config = dict(
    num_hidden_layers=11,
    hidden_size=192,
    num_attention_heads=6,
    num_key_value_heads=6,
    head_dim=32,
    intermediate_size=768,
    vocab_size=8192,
    hidden_act='gelu',
    norm='layernorm',
    norm_place='pre',
    norm_eps=1e-05,
    positions='rope',
    rope_theta=10000.0,
    rope_fraction=0.25,
    qk_norm=False,
    attn_scale=0.177,
    bias='all',
    tie_word_embeddings=False,
    parallel_block=True,
    init='trunc',
    init_std_qkv=0.0434,
    init_std_o=0.0434,
    init_std_up=0.0434,
    init_std_down=0.0,
    optimizer='ademamix',
    learning_rate=0.000543,
    beta1=0.9,
    weight_decay=0.31,
    lr_head=0.00552,
    warmup_steps=242,
    schedule='wsd',
    decay_fraction=0.659,
    decay_shape='linear',
    final_lr_fraction=0.0,
    batch_tokens=32768,
    max_seq_len=1024,
    doc_mask=False,
    train_tokens=243200000,
    max_steps=7422,
    dataset='wikipedia_en',
)
Each number is 50 + 15 x the weight over its row's rms, rounded and kept within 0 to 99. Layers, rows and columns count from 0. The size before them is the row's rms in percent of the matrix's.

# layer 5 attention query, 192x192, rms 0.0582, rows 0-40, columns 96-143
088:37 17 55 27 56 51 56 70 75 53 65 34 42 52 60 38 46 78 43 42 62 44 72 51 79 17 64 21 33 26 52 34 74 71 45 57 51 49 65 43 27 35 36 47 41 47 51 42
092:23 77 48 58 41 40 78 36 40 33 48 53 71 33 53 51 69 47 50 46 61 57 37 51 57 71 77 55 65 54 27 19 63 54 70 47 66 59 37 38 48 57 62 70 49 60 39 43
191:70 25 69 52 53 52 24 58 47 60 46 52 43 55 66 60 31 62 32 55 60 53 59 49 60 20 44 50 36 59 69 63 54 58 53 51 28 46 56 53 51 49 44 12 65 27 49 57
122:62 40 83 53 75 40 22 48 57 61 49 53 43 47 35 67 33 46 62 34 39 69 66 69 64 30 39 33 42 60 60 69 44 64 43 48 45 43 53 38 44 59 50 49 50 31 42 42
108:69 65 57 74 62 62 45 66 37 65 64 44 18 38 28 32 36 41 67 44 52 55 52 52 51 53 54 52 41 76 59 72 57 48 32 42 61 61 06 67 38 51 33 45 56 40 52 65
134:24 80 36 34 38 29 63 29 72 42 54 33 74 43 72 69 65 62 37 29 26 57 62 49 41 73 53 48 60 35 38 40 70 54 45 76 53 64 74 41 45 40 76 76 50 54 43 50
079:74 37 55 53 47 53 43 36 42 33 36 75 20 57 43 20 63 25 74 58 38 42 50 41 58 88 19 61 47 37 99 49 43 30 34 39 53 60 06 41 48 30 37 47 54 59 49 60
178:45 59 25 50 51 60 72 42 57 38 60 38 36 72 47 36 69 26 69 55 35 36 40 53 57 73 56 48 72 38 35 30 42 39 39 54 71 43 54 54 52 44 49 83 21 73 60 47
100:34 26 51 22 60 36 61 62 45 29 75 68 56 43 42 63 38 39 60 88 60 69 43 60 60 50 61 55 45 56 77 42 51 50 47 55 60 17 54 27 58 51 33 73 20 52 32 62
095:67 29 42 33 61 34 50 71 69 81 61 49 54 53 69 51 30 32 45 39 75 94 46 58 20 27 80 55 41 58 35 47 60 48 41 55 47 67 41 58 42 53 47 42 39 62 36 52
106:56 96 38 41 42 63 64 39 66 35 28 56 63 33 46 57 27 47 29 64 53 76 27 50 32 39 59 45 35 59 37 47 79 31 67 42 44 43 49 49 50 36 68 69 50 65 38 46
100:52 66 56 51 26 78 04 64 64 25 53 50 42 47 65 33 57 17 65 65 50 17 36 49 48 59 39 46 50 36 46 54 43 38 55 44 54 55 51 65 60 32 39 41 54 43 59 58
107:65 43 44 71 66 56 73 33 47 51 49 64 64 39 64 15 34 46 44 48 68 40 46 56 49 67 45 07 56 51 14 26 53 38 84 46 36 34 48 73 83 60 50 29 60 91 39 36
094:49 46 49 38 68 17 27 17 30 50 41 59 58 70 74 73 43 63 35 71 44 69 48 51 51 39 67 49 75 24 47 49 66 53 53 73 52 53 35 48 18 60 76 66 48 52 62 42
099:54 42 36 34 63 47 68 19 47 55 46 60 52 57 64 30 65 48 40 81 72 55 51 53 44 34 64 48 48 43 35 36 46 61 38 65 33 45 46 28 23 70 29 22 43 76 49 45
105:13 83 46 75 52 58 64 31 23 35 36 70 32 52 44 39 60 46 54 73 28 31 51 65 37 59 39 49 61 55 38 16 33 54 69 71 51 07 31 47 50 17 35 77 47 70 47 41
101:52 72 53 52 42 56 73 64 42 63 67 30 24 48 43 59 38 54 44 37 74 14 67 35 35 34 79 57 33 75 28 36 34 52 47 48 38 33 47 68 67 36 35 49 51 61 35 63
102:89 63 55 35 45 51 50 56 54 70 15 65 62 66 44 68 30 50 36 47 57 51 82 34 42 53 76 26 35 56 43 59 73 74 37 42 57 31 42 61 70 62 30 35 27 40 26 34
099:54 40 45 59 53 49 81 20 42 46 51 41 57 33 40 46 39 55 74 38 67 47 40 34 58 68 34 76 47 31 51 65 38 46 33 64 40 55 40 18 28 22 43 77 46 36 58 32
108:36 44 52 35 40 54 55 50 26 43 41 41 64 20 52 56 33 39 32 40 77 43 27 33 20 53 56 51 37 52 27 99 44 25 39 51 36 53 57 47 49 28 54 63 51 26 30 72
098:43 54 58 76 47 61 56 55 52 60 50 86 64 54 32 31 41 50 74 78 32 46 29 57 39 71 65 35 31 54 50 49 35 26 38 49 46 33 43 47 59 64 35 63 46 77 42 33
105:78 73 51 62 60 69 34 42 25 61 85 60 32 42 52 45 37 20 61 42 49 50 13 32 46 53 61 60 61 84 22 56 36 62 60 36 61 56 45 48 52 41 29 36 47 44 55 41
109:45 09 49 53 62 47 61 55 43 47 47 66 75 53 66 50 40 39 41 71 53 44 71 63 49 47 89 76 57 70 44 49 40 32 50 61 55 41 32 28 49 61 71 46 38 19 74 31
108:53 77 60 41 60 37 44 89 72 58 54 48 49 48 48 60 38 67 44 30 42 49 66 44 28 24 80 56 47 45 21 53 63 30 35 31 49 28 80 58 63 62 28 54 51 41 30 43
103:22 70 63 61 34 63 51 52 86 54 88 60 76 51 39 52 38 44 42 28 65 38 28 48 40 30 46 54 38 37 71 58 51 25 52 61 69 61 55 65 29 52 56 71 59 45 47 38
094:49 43 41 41 79 46 26 64 52 53 66 76 60 40 45 50 55 30 36 52 46 46 43 42 33 55 47 52 50 57 01 33 60 39 57 53 69 73 32 73 50 59 39 10 78 55 54 85
104:34 43 62 53 28 39 66 48 43 41 32 44 81 39 83 61 52 77 39 51 73 43 39 45 49 27 17 53 59 47 46 53 41 71 35 21 50 33 58 72 41 60 65 74 58 47 48 54
101:50 62 34 37 21 32 76 67 35 29 41 73 66 22 08 39 56 55 44 60 32 70 63 68 38 78 51 45 36 41 54 68 54 75 42 48 41 45 58 45 78 41 31 33 15 49 34 54
104:41 57 49 78 43 39 39 28 49 59 28 46 62 39 21 58 28 57 41 45 67 63 54 50 47 63 79 44 42 51 27 35 61 28 42 61 53 62 48 70 74 57 48 55 53 49 17 38
101:38 92 77 77 49 70 41 69 53 72 32 18 49 44 59 35 47 37 57 47 54 55 36 64 41 50 60 53 54 47 55 70 30 40 36 25 47 33 71 36 31 49 64 64 28 54 57 27
098:47 35 60 39 74 76 53 67 37 26 33 60 54 46 25 39 46 49 63 52 62 48 83 30 39 28 59 26 55 55 52 81 33 85 29 40 64 41 43 36 49 51 63 79 52 70 35 47
100:78 58 41 36 38 51 44 59 39 29 36 74 43 55 45 91 67 52 67 59 60 61 35 60 80 35 52 60 39 38 59 39 37 73 08 71 59 46 45 66 46 57 71 31 47 59 27 55
084:16 46 47 46 34 42 31 56 48 51 52 41 38 90 87 36 52 81 57 28 57 28 65 40 48 60 60 41 71 43 59 43 43 61 31 48 59 66 67 68 65 31 41 55 45 58 45 44
097:45 61 35 59 37 77 44 33 51 13 28 37 45 56 79 21 26 38 55 41 56 61 26 22 29 72 36 68 88 57 50 64 56 55 49 59 54 91 26 53 62 28 42 48 40 41 57 52
064:33 47 63 61 35 81 51 67 67 45 37 46 34 55 27 36 35 46 75 76 36 50 22 45 43 53 49 82 62 40 70 46 55 45 42 55 44 71 51 14 64 50 38 69 50 44 76 35
186:70 52 72 60 63 37 43 69 48 77 56 64 54 28 34 65 21 58 34 31 76 56 63 57 55 31 79 43 21 58 39 62 47 63 53 41 28 35 55 57 37 64 35 46 63 43 42 44
104:48 48 61 44 78 50 69 67 58 85 34 67 47 48 35 63 32 48 56 48 54 42 56 79 65 40 74 56 53 50 42 56 65 70 33 48 41 46 52 36 23 52 55 63 40 19 28 56
144:36 46 48 43 28 61 49 34 72 20 44 26 69 82 78 50 50 56 42 70 28 54 49 27 30 53 21 65 82 31 61 59 43 44 48 70 61 56 64 34 63 35 68 48 36 47 43 54
123:27 41 45 42 19 64 56 36 51 26 59 50 31 60 57 48 66 49 74 81 31 42 41 39 38 73 13 65 85 37 67 43 53 25 56 55 67 72 48 34 74 43 53 53 28 44 60 62
077:34 44 40 56 65 57 16 85 30 51 54 77 33 43 46 60 36 27 81 42 43 64 41 59 50 74 52 43 35 49 90 23 39 52 57 24 24 43 42 28 57 55 25 67 33 72 48 58
095:59 67 43 55 62 44 57 56 52 29 46 44 21 31 22 48 45 56 44 56 40 47 40 55 45 48 34 32 49 29 59 37 51 51 15 51 48 30 35 68 95 48 79 40 41 46 56 36
# layer 5 attention key, 192x192, rms 0.0587, rows 0-39, columns 96-143
101:31 24 46 46 44 52 58 36 67 69 52 38 25 53 22 67 58 38 66 44 66 54 56 27 43 72 53 62 57 46 76 56 74 69 36 55 45 57 53 37 28 60 71 62 44 57 68 46
120:47 44 63 59 47 76 60 50 58 32 42 46 59 70 34 57 54 45 69 41 55 63 40 40 29 69 45 39 59 53 41 63 37 75 22 65 52 62 60 40 62 52 52 80 20 64 51 66
089:53 30 75 58 59 51 57 60 30 60 46 39 39 26 35 30 26 49 37 38 56 40 57 48 41 60 56 41 48 59 33 52 51 44 47 51 21 50 67 82 41 66 50 55 99 26 46 27
126:48 56 16 52 46 59 55 38 52 28 50 50 45 74 59 55 74 49 77 46 22 49 59 33 47 62 36 57 74 28 67 41 50 58 45 52 93 64 21 56 44 40 56 33 02 62 66 51
085:20 72 46 67 40 61 37 43 65 08 30 52 47 55 52 60 37 44 38 52 57 58 42 56 23 63 53 45 41 69 42 35 48 59 63 75 63 48 35 41 76 54 33 46 62 46 64 37
094:37 43 56 53 51 59 35 53 67 35 68 52 74 62 13 73 64 65 68 34 41 46 49 42 63 85 55 54 57 51 90 23 27 75 46 61 35 54 63 30 65 56 84 55 46 32 50 56
155:35 72 46 53 53 54 47 44 65 31 53 55 74 71 36 77 69 47 66 50 31 52 52 60 61 32 54 48 43 52 64 35 27 58 54 56 71 62 28 27 53 46 58 57 09 34 53 69
072:41 74 42 59 37 62 38 45 55 54 40 54 56 75 62 57 66 60 68 71 32 51 61 36 53 33 38 65 33 48 63 34 38 46 38 55 83 60 25 35 47 52 44 49 00 41 49 72
105:41 80 72 65 28 54 69 38 47 37 38 25 61 31 44 64 37 62 48 65 45 54 51 71 31 38 55 65 34 38 46 29 40 45 10 22 81 45 59 57 61 70 44 60 45 61 63 56
097:47 44 37 39 49 88 29 36 35 57 61 59 52 34 26 50 60 56 76 58 61 48 67 42 69 78 26 78 54 38 33 21 78 61 64 54 37 35 13 68 65 71 47 48 14 37 70 27
104:41 46 39 27 64 36 59 17 57 49 41 56 55 68 39 52 67 47 55 45 35 24 89 40 51 52 50 67 62 35 45 61 51 57 57 24 28 43 51 39 59 77 89 60 47 37 30 47
105:41 80 30 51 47 12 45 51 50 55 51 62 43 65 67 42 43 49 64 48 55 56 50 64 77 31 62 75 14 28 59 47 28 55 70 68 70 43 44 74 29 43 47 70 58 66 42 52
106:22 19 57 45 48 43 50 64 55 44 40 36 63 45 38 38 42 47 75 32 29 60 53 32 75 99 35 41 62 47 30 56 38 58 63 57 57 36 52 55 59 47 27 46 63 82 21 51
093:53 18 45 37 40 55 53 17 41 40 67 31 41 26 34 53 40 57 77 59 51 45 37 56 39 30 59 54 72 50 50 37 61 51 67 51 29 71 35 34 55 47 81 22 83 48 62 18
097:38 37 29 33 40 59 72 49 45 53 57 37 74 38 42 59 82 67 53 53 64 53 42 41 45 56 90 59 24 53 43 72 66 43 71 54 75 59 40 40 45 72 45 53 66 38 47 37
106:67 53 42 41 45 53 63 42 44 38 66 64 73 49 73 66 52 50 37 78 67 35 49 59 28 55 48 33 43 53 31 55 34 54 61 30 64 59 47 59 57 29 51 53 77 44 17 72
105:80 50 27 20 44 99 54 71 34 62 49 50 59 46 48 35 74 25 41 57 41 36 16 47 60 43 19 41 57 60 60 49 44 43 23 60 52 31 42 59 67 68 80 62 50 56 20 23
102:52 47 53 55 45 73 27 69 38 70 52 65 21 54 45 36 45 39 40 56 56 51 34 46 74 45 28 55 37 80 56 28 64 65 54 63 33 59 52 35 69 33 50 37 33 52 61 67
099:49 25 78 46 38 46 61 52 58 56 45 58 48 66 57 29 49 23 82 75 49 43 52 49 54 60 65 48 50 32 29 49 67 39 33 50 75 23 73 58 20 61 62 96 41 48 64 42
109:45 34 47 75 22 60 65 47 39 38 69 60 38 59 19 45 67 51 55 38 59 63 58 69 39 65 30 23 80 57 50 67 22 46 47 61 18 37 62 50 60 41 68 78 39 43 28 66
099:54 53 54 38 49 47 36 82 46 29 41 45 31 79 59 57 51 48 83 52 60 77 45 47 46 44 41 75 33 51 51 56 24 46 75 71 48 31 57 70 38 23 34 53 39 52 11 53
109:43 49 46 53 53 47 41 65 43 41 64 51 48 54 38 80 45 46 57 80 46 64 56 34 26 51 43 27 58 40 40 24 53 75 55 48 50 90 58 40 59 59 57 63 29 46 46 76
109:55 21 58 98 60 30 61 62 11 40 44 36 31 54 36 27 33 43 24 47 53 62 50 43 44 69 68 45 57 69 62 54 42 42 45 51 26 10 46 57 46 80 53 61 30 40 70 46
108:70 57 34 60 38 19 41 58 62 60 29 49 64 45 32 59 53 37 48 39 46 42 50 58 68 60 44 58 60 62 41 63 51 75 17 26 70 46 77 71 67 65 42 52 61 27 46 37
101:66 53 57 51 53 60 42 52 45 59 29 35 56 67 44 65 58 37 75 57 36 35 28 58 54 42 82 47 43 66 34 40 42 19 49 66 74 26 47 37 65 45 64 41 30 58 01 54
097:71 54 37 64 23 49 59 40 77 66 57 42 21 53 30 50 48 40 50 23 48 72 39 26 62 57 39 58 52 67 34 31 65 73 53 54 46 57 15 39 52 39 23 46 72 70 31 63
103:21 30 37 71 64 35 91 45 70 64 54 46 43 32 58 42 73 50 53 48 43 41 58 56 43 57 29 13 59 87 49 54 62 35 26 50 33 67 45 52 26 60 59 44 32 51 43 39
101:42 64 51 70 42 32 67 36 42 34 50 68 75 45 73 55 71 33 51 77 70 36 56 46 42 29 90 64 17 66 18 32 62 74 50 76 62 31 55 76 55 30 48 64 36 40 53 74
105:55 23 54 70 52 70 49 69 50 42 55 46 33 28 59 72 74 57 37 44 23 53 74 49 67 52 77 73 67 82 31 64 23 67 49 24 34 34 62 78 37 63 75 34 20 30 23 64
105:55 69 42 49 29 60 56 77 42 35 56 51 51 41 54 78 62 56 41 69 46 70 79 55 25 50 79 67 72 44 55 77 40 45 61 59 61 81 63 34 47 30 41 49 10 37 41 54
094:56 54 52 45 67 46 39 39 61 64 38 33 56 39 14 45 71 40 40 40 33 26 75 60 53 35 61 73 56 77 34 76 62 61 63 86 27 55 62 61 52 58 45 27 40 44 71 32
098:50 42 32 69 65 52 69 42 45 50 53 50 65 43 83 47 51 80 45 60 39 47 17 48 53 44 31 55 47 44 40 34 49 54 33 49 26 58 54 54 71 61 82 52 66 43 52 22
091:40 64 52 37 43 28 51 46 43 43 37 49 63 42 46 68 44 18 48 48 59 53 68 46 42 39 40 53 39 62 34 79 66 63 64 38 59 40 60 55 18 70 77 26 19 78 68 78
125:62 49 32 46 43 51 56 54 45 29 50 43 48 89 33 64 60 39 89 56 53 37 62 46 57 44 26 47 67 50 56 59 41 66 39 46 83 48 53 60 47 48 69 45 09 59 60 65
164:54 53 15 44 55 52 51 43 52 36 38 46 38 87 53 60 76 48 83 52 37 47 64 40 51 63 41 54 69 37 65 41 60 57 42 64 80 50 44 51 44 43 49 51 20 46 69 57
044:46 35 42 32 62 50 44 62 44 38 49 42 39 80 59 47 58 17 79 62 48 60 46 11 43 55 27 50 61 56 30 43 62 57 41 26 84 49 60 59 52 58 58 57 52 68 54 44
092:42 55 31 58 25 43 29 43 63 01 42 51 38 65 76 26 51 31 47 41 60 55 51 29 21 61 19 63 67 55 47 60 75 44 59 57 59 71 31 66 61 39 45 63 64 53 57 59
075:31 55 11 59 49 59 48 53 54 40 49 41 37 79 47 60 58 51 75 60 27 50 53 18 47 50 42 47 64 40 52 36 55 58 34 56 75 70 34 40 61 23 40 71 05 49 51 55
053:49 41 35 48 31 65 43 37 47 67 58 53 44 81 54 64 62 57 63 43 27 49 77 39 44 59 72 34 37 45 60 32 25 71 44 69 75 35 37 52 46 58 26 56 05 66 35 42
268:54 53 24 46 26 55 47 39 55 30 44 41 50 82 56 66 68 45 68 47 36 53 72 36 48 58 42 48 71 32 65 43 56 56 41 67 90 60 37 53 51 38 39 51 00 48 64 66
# layer 5 attention value, 192x192, rms 0.0493, rows 0-31, columns 96-143
097:50 21 45 50 60 32 63 60 45 19 72 75 54 55 53 94 48 59 46 50 50 23 48 54 21 26 62 33 46 64 51 35 42 55 58 23 67 54 45 44 50 49 81 30 55 19 57 52
098:29 48 38 58 34 65 61 68 52 32 71 09 48 53 33 60 54 60 38 76 41 44 52 72 43 44 42 45 57 61 38 47 87 53 38 79 38 41 50 60 66 51 55 33 52 46 62 41
088:64 55 78 55 42 61 24 26 37 63 61 71 74 56 48 27 58 66 36 49 41 73 39 44 71 04 22 72 79 43 37 51 23 39 24 63 40 58 33 08 80 11 35 60 52 44 60 51
089:38 32 70 48 62 73 38 86 45 22 53 35 82 49 45 29 11 67 34 33 51 62 58 57 32 44 47 72 69 43 82 45 48 48 50 47 46 38 41 55 63 50 36 27 62 65 48 51
094:44 73 51 78 38 46 51 48 74 38 59 54 20 46 41 31 40 41 29 46 94 43 23 40 29 63 60 54 39 68 63 64 68 35 64 26 55 64 55 53 53 56 56 49 40 42 41 61
089:51 52 39 57 25 38 59 52 32 41 67 60 96 58 44 26 46 50 44 72 42 75 57 29 43 59 69 59 51 27 49 52 49 52 62 39 29 44 52 41 83 41 63 40 51 58 42 42
082:54 64 60 75 52 65 83 47 47 41 78 31 70 57 72 70 56 37 57 73 53 64 49 51 43 27 50 59 53 62 43 33 41 23 55 48 50 48 72 40 43 55 52 55 46 39 18 47
091:53 54 48 66 29 59 30 65 60 56 58 43 76 54 36 51 75 57 46 37 56 47 53 54 66 27 41 28 29 41 62 42 41 41 43 48 49 69 49 43 38 69 41 57 47 16 44 52
093:30 48 48 81 78 69 25 84 11 43 58 39 46 47 57 74 49 42 52 29 31 58 60 60 72 32 37 58 55 44 44 65 34 57 34 69 54 44 45 53 46 67 56 43 38 41 33 64
088:66 59 44 60 55 33 84 92 44 73 31 46 21 58 39 31 56 58 65 47 62 76 54 37 49 51 24 54 49 54 36 30 61 65 65 30 45 83 42 71 67 46 36 62 57 49 52 47
087:42 56 55 34 55 44 58 67 57 59 51 46 55 42 62 63 68 49 34 21 66 87 59 62 46 56 63 31 52 44 42 71 43 51 30 70 51 41 40 53 56 46 43 24 54 26 25 51
091:60 36 64 18 70 42 44 32 50 41 40 46 43 65 62 03 62 44 55 64 57 47 47 71 61 24 59 32 18 60 55 34 23 59 51 35 44 45 38 33 54 41 50 50 45 38 70 62
090:49 50 37 48 43 56 17 26 58 51 41 66 53 43 85 54 62 53 59 67 38 80 41 70 75 50 53 30 39 45 42 51 56 18 39 34 43 50 75 45 80 48 52 64 44 64 56 52
099:21 46 57 34 53 48 38 33 50 49 46 33 58 53 33 71 37 57 43 75 51 23 49 47 53 33 28 21 36 71 60 56 46 27 76 67 43 40 46 55 52 77 35 50 53 64 56 41
089:69 67 39 46 70 52 64 35 49 40 48 71 33 65 64 27 54 70 67 49 50 39 65 80 25 49 19 69 50 47 46 44 65 92 63 48 59 42 56 58 74 56 38 34 60 24 25 46
088:32 15 54 69 38 79 53 68 83 41 51 53 12 41 38 33 36 57 48 31 65 54 28 49 72 46 44 38 18 59 46 70 24 55 75 31 49 61 23 37 69 68 49 41 53 33 49 51
097:39 44 46 44 33 49 69 41 62 63 65 73 28 56 49 26 64 32 44 42 41 06 71 70 83 38 65 71 53 32 40 38 47 46 24 12 57 53 54 54 77 34 50 68 46 73 64 56
093:33 62 35 63 66 63 77 46 59 27 40 66 46 57 14 78 53 57 64 67 56 57 41 54 59 58 55 84 42 39 53 46 52 48 42 25 51 36 53 74 92 43 63 71 65 57 43 44
095:80 49 38 34 60 71 50 38 71 54 34 23 62 45 17 38 63 80 49 42 59 56 42 60 56 67 27 31 48 35 61 57 32 59 31 55 48 43 33 44 19 42 42 32 66 57 64 75
092:82 27 67 27 49 40 56 63 31 26 54 08 42 29 50 46 59 33 52 27 38 62 75 64 50 36 59 33 51 61 67 30 56 51 43 68 49 42 51 70 22 49 52 43 52 64 63 49
088:39 58 31 62 70 40 90 68 47 59 66 31 49 52 42 27 38 43 60 51 66 76 38 39 46 55 61 49 59 39 49 42 40 53 22 46 40 31 43 26 90 68 46 73 54 48 35 50
087:42 41 65 55 86 56 45 54 73 23 53 78 02 36 49 33 76 78 36 48 27 61 90 66 69 67 52 76 45 53 40 56 31 57 43 72 52 48 38 43 70 23 61 34 43 66 65 51
092:60 70 49 91 51 44 32 69 46 49 51 41 49 71 41 65 45 46 47 42 41 66 45 56 45 63 53 55 58 63 38 61 48 39 47 56 38 62 58 41 51 49 51 97 55 59 62 69
083:33 53 58 84 61 56 42 59 67 41 30 57 73 32 65 38 56 23 59 42 41 32 52 40 98 64 39 79 69 32 44 33 55 35 35 43 31 55 74 37 75 75 47 19 57 52 47 62
095:44 70 59 21 13 35 63 50 42 67 29 33 33 48 29 41 47 67 47 69 32 60 46 44 71 55 57 78 46 60 65 32 33 64 67 49 63 06 43 62 70 62 38 60 42 63 52 54
088:36 43 35 65 37 43 48 32 60 60 07 43 47 53 25 59 49 78 49 82 31 62 49 68 72 64 28 26 49 64 38 59 80 47 57 13 57 30 62 57 61 48 45 38 55 52 53 68
093:74 61 31 31 60 60 54 48 68 53 17 75 56 57 27 78 67 72 51 59 52 40 69 64 46 41 52 86 30 47 26 55 75 55 60 66 44 42 48 68 32 58 49 82 48 64 48 38
089:36 53 41 27 50 36 56 61 91 37 33 69 27 57 39 53 47 71 41 30 43 49 48 30 69 71 41 55 49 55 50 48 25 55 55 61 34 41 75 63 61 56 47 59 35 36 69 85
090:39 30 51 69 43 30 53 72 51 84 29 51 43 55 55 27 43 19 57 35 40 63 51 45 41 31 63 42 77 71 46 47 52 46 31 58 51 69 32 49 68 74 54 57 40 47 74 31
089:75 44 35 54 45 63 53 64 18 61 51 52 28 55 45 72 43 58 51 68 34 48 51 50 37 73 55 42 47 55 55 49 58 48 52 25 47 42 46 57 31 50 59 60 48 47 32 54
089:31 60 56 76 47 49 60 32 67 60 47 70 36 37 26 51 63 50 53 24 62 11 55 43 46 00 44 15 46 59 48 41 56 77 48 28 42 51 49 69 32 66 21 34 44 13 41 58
100:71 42 53 31 45 33 56 30 38 38 25 56 44 47 59 75 61 37 50 66 53 46 49 45 63 18 68 66 55 74 47 84 47 22 37 23 40 77 67 47 86 57 57 23 54 60 32 68
# layer 5 attention output (transposed), 192x192, rms 0.0526, rows 0-31, columns 96-143
112:50 61 22 36 48 66 22 34 42 43 53 55 53 81 57 30 47 63 62 59 22 50 20 50 24 54 38 62 53 49 76 66 64 25 29 70 42 44 49 31 30 11 43 60 45 54 45 60
109:71 47 49 70 33 55 37 45 54 57 61 34 49 21 49 46 71 51 55 64 66 70 27 57 44 48 36 71 49 46 77 78 45 22 38 75 00 47 66 32 64 35 55 53 62 80 55 60
098:58 75 49 55 22 31 20 43 37 41 63 53 35 76 36 46 54 33 43 60 51 51 46 44 48 44 76 47 65 44 42 45 45 45 54 34 30 61 45 40 51 28 46 59 91 46 45 54
098:63 54 37 39 29 67 56 43 40 27 36 48 56 33 38 47 33 51 33 27 59 66 28 60 58 53 77 45 43 17 61 23 90 32 69 61 43 32 53 53 61 51 37 34 70 26 44 44
103:42 27 40 38 68 08 37 58 68 77 51 69 53 65 43 30 38 48 57 44 39 50 69 60 66 44 49 56 36 28 70 60 58 56 60 48 64 44 60 49 50 80 50 30 47 30 34 13
096:78 53 68 62 40 42 59 70 52 55 69 55 57 60 35 45 56 43 42 48 59 57 66 37 36 47 78 70 32 45 17 70 32 45 70 47 43 54 73 42 65 73 27 31 51 36 52 43
091:68 51 49 70 64 50 58 60 64 62 47 51 41 40 71 64 51 49 59 46 43 41 42 19 63 27 67 56 27 62 43 68 42 49 41 66 78 36 37 36 64 64 46 32 65 35 42 56
101:31 25 44 73 63 69 53 63 48 48 53 66 74 55 33 42 58 50 49 54 43 41 37 52 51 70 46 25 65 36 50 71 47 28 47 25 26 60 46 49 67 47 50 43 99 49 49 74
103:41 45 64 61 37 84 55 49 40 65 44 37 64 42 56 48 70 53 52 55 57 41 41 42 35 77 28 41 46 29 66 40 60 44 76 40 65 52 54 43 60 48 64 67 52 45 52 47
099:68 66 36 64 62 76 44 59 55 48 38 56 63 62 64 62 31 73 28 25 57 33 83 41 54 53 22 38 43 32 16 64 34 46 54 49 37 35 77 53 44 28 63 57 23 33 65 48
094:59 74 74 57 48 69 43 37 56 52 75 42 32 59 37 30 43 39 70 34 54 48 25 54 71 59 36 40 45 52 61 28 26 62 57 26 94 43 43 38 49 32 62 46 25 54 68 49
098:37 38 71 45 57 65 70 50 52 64 51 65 65 67 47 68 44 57 25 45 48 49 48 40 45 52 55 69 55 69 76 62 55 55 48 71 45 37 48 50 44 50 72 72 74 38 49 40
101:76 58 74 63 83 65 42 21 40 39 56 48 42 44 42 54 48 36 34 46 27 65 55 48 51 54 48 17 44 61 57 41 55 72 43 47 49 51 47 15 47 83 55 40 37 56 35 43
104:52 56 39 52 38 40 21 84 56 46 50 45 57 33 36 56 65 43 49 44 39 48 41 49 56 57 50 67 27 19 51 28 64 46 27 61 26 62 35 48 45 61 28 42 40 83 34 53
096:44 36 64 26 75 64 58 40 46 23 59 42 23 70 45 67 63 48 80 46 62 73 47 59 37 75 79 30 45 25 42 46 37 52 42 00 15 48 65 76 47 50 48 54 51 45 64 58
097:26 61 43 42 35 35 36 63 59 47 38 51 20 47 46 42 53 46 73 25 40 35 36 65 43 37 52 51 69 30 37 80 61 57 47 73 42 15 50 60 49 44 47 66 85 46 41 58
096:23 38 48 53 45 57 56 44 46 32 37 58 64 42 60 59 04 72 46 47 58 52 53 64 18 38 66 46 60 61 79 72 64 48 53 54 67 35 38 52 43 57 60 67 00 41 56 25
102:46 58 58 53 60 68 37 33 24 46 63 56 22 49 67 40 62 44 36 54 41 43 51 52 52 42 65 44 47 47 48 49 50 63 60 54 37 42 83 56 62 57 63 43 68 45 45 30
101:55 24 56 75 33 53 59 48 73 61 67 56 51 80 71 45 64 46 68 59 45 38 58 61 59 63 71 43 78 33 28 69 50 41 36 33 31 59 45 44 56 47 65 52 80 39 28 56
103:17 40 54 29 37 51 62 14 58 14 54 51 46 65 42 65 61 50 52 57 68 74 48 53 56 50 58 63 42 40 47 59 26 32 32 70 70 54 30 36 52 67 35 48 56 23 66 36
097:41 36 55 48 51 51 43 23 28 49 51 59 36 72 68 40 36 14 38 34 57 34 46 40 72 74 92 51 56 36 61 33 66 59 48 66 64 21 48 55 58 48 49 29 50 47 55 63
093:73 49 38 59 42 66 45 37 63 55 32 43 48 43 32 45 52 67 47 56 66 43 41 52 49 80 72 49 44 59 42 62 55 45 47 31 44 31 58 45 51 50 45 21 71 60 52 67
099:22 69 67 70 47 41 63 64 55 58 44 25 52 81 58 56 42 20 45 31 53 53 39 47 55 60 50 53 39 48 31 69 65 63 52 58 68 40 40 29 54 63 64 47 96 59 58 24
087:30 73 61 62 41 52 41 47 54 48 31 69 62 43 54 46 75 51 40 55 36 41 44 57 63 52 51 63 54 70 35 33 30 53 64 75 47 31 49 53 37 38 67 61 93 27 45 46
102:48 35 73 72 34 68 23 38 69 67 55 58 48 51 73 43 43 46 54 74 52 62 38 50 55 40 62 39 39 52 25 66 57 28 26 30 12 55 40 68 71 50 35 35 28 30 86 45
095:50 47 71 56 50 58 31 47 91 70 59 52 60 52 62 46 52 40 67 62 54 32 73 35 53 40 49 66 62 38 53 73 37 42 54 40 52 58 33 69 25 57 58 60 44 28 48 53
102:61 62 59 45 88 54 83 41 38 69 72 46 54 40 42 65 58 14 57 63 67 32 41 51 67 57 59 70 63 62 26 44 36 59 35 59 40 42 60 41 29 59 57 40 25 76 45 47
097:37 65 65 55 31 27 73 49 29 52 70 62 54 58 65 44 50 34 57 20 39 35 43 10 61 62 50 68 51 32 25 62 59 33 77 52 72 70 52 34 17 63 67 34 12 50 24 59
100:47 48 73 40 56 57 46 58 76 73 79 29 36 48 33 76 10 54 74 59 35 22 68 40 34 47 32 55 53 53 31 43 67 33 44 82 65 42 40 47 50 56 58 80 05 65 57 63
095:77 71 86 32 31 46 79 37 54 48 23 42 57 47 34 40 43 74 32 72 56 65 61 60 58 56 31 39 25 47 57 66 37 53 46 65 56 49 63 72 51 54 30 50 17 42 42 53
097:29 25 65 36 38 79 48 78 60 60 32 46 64 52 31 49 35 69 27 37 32 38 50 50 35 50 53 35 51 75 49 65 67 41 67 29 53 64 58 53 52 38 49 51 47 56 31 54
107:56 53 64 53 49 28 45 38 34 34 46 63 35 42 28 60 57 69 57 72 71 48 60 43 22 73 27 38 60 68 54 68 38 31 69 51 73 46 20 26 46 59 54 24 91 58 53 59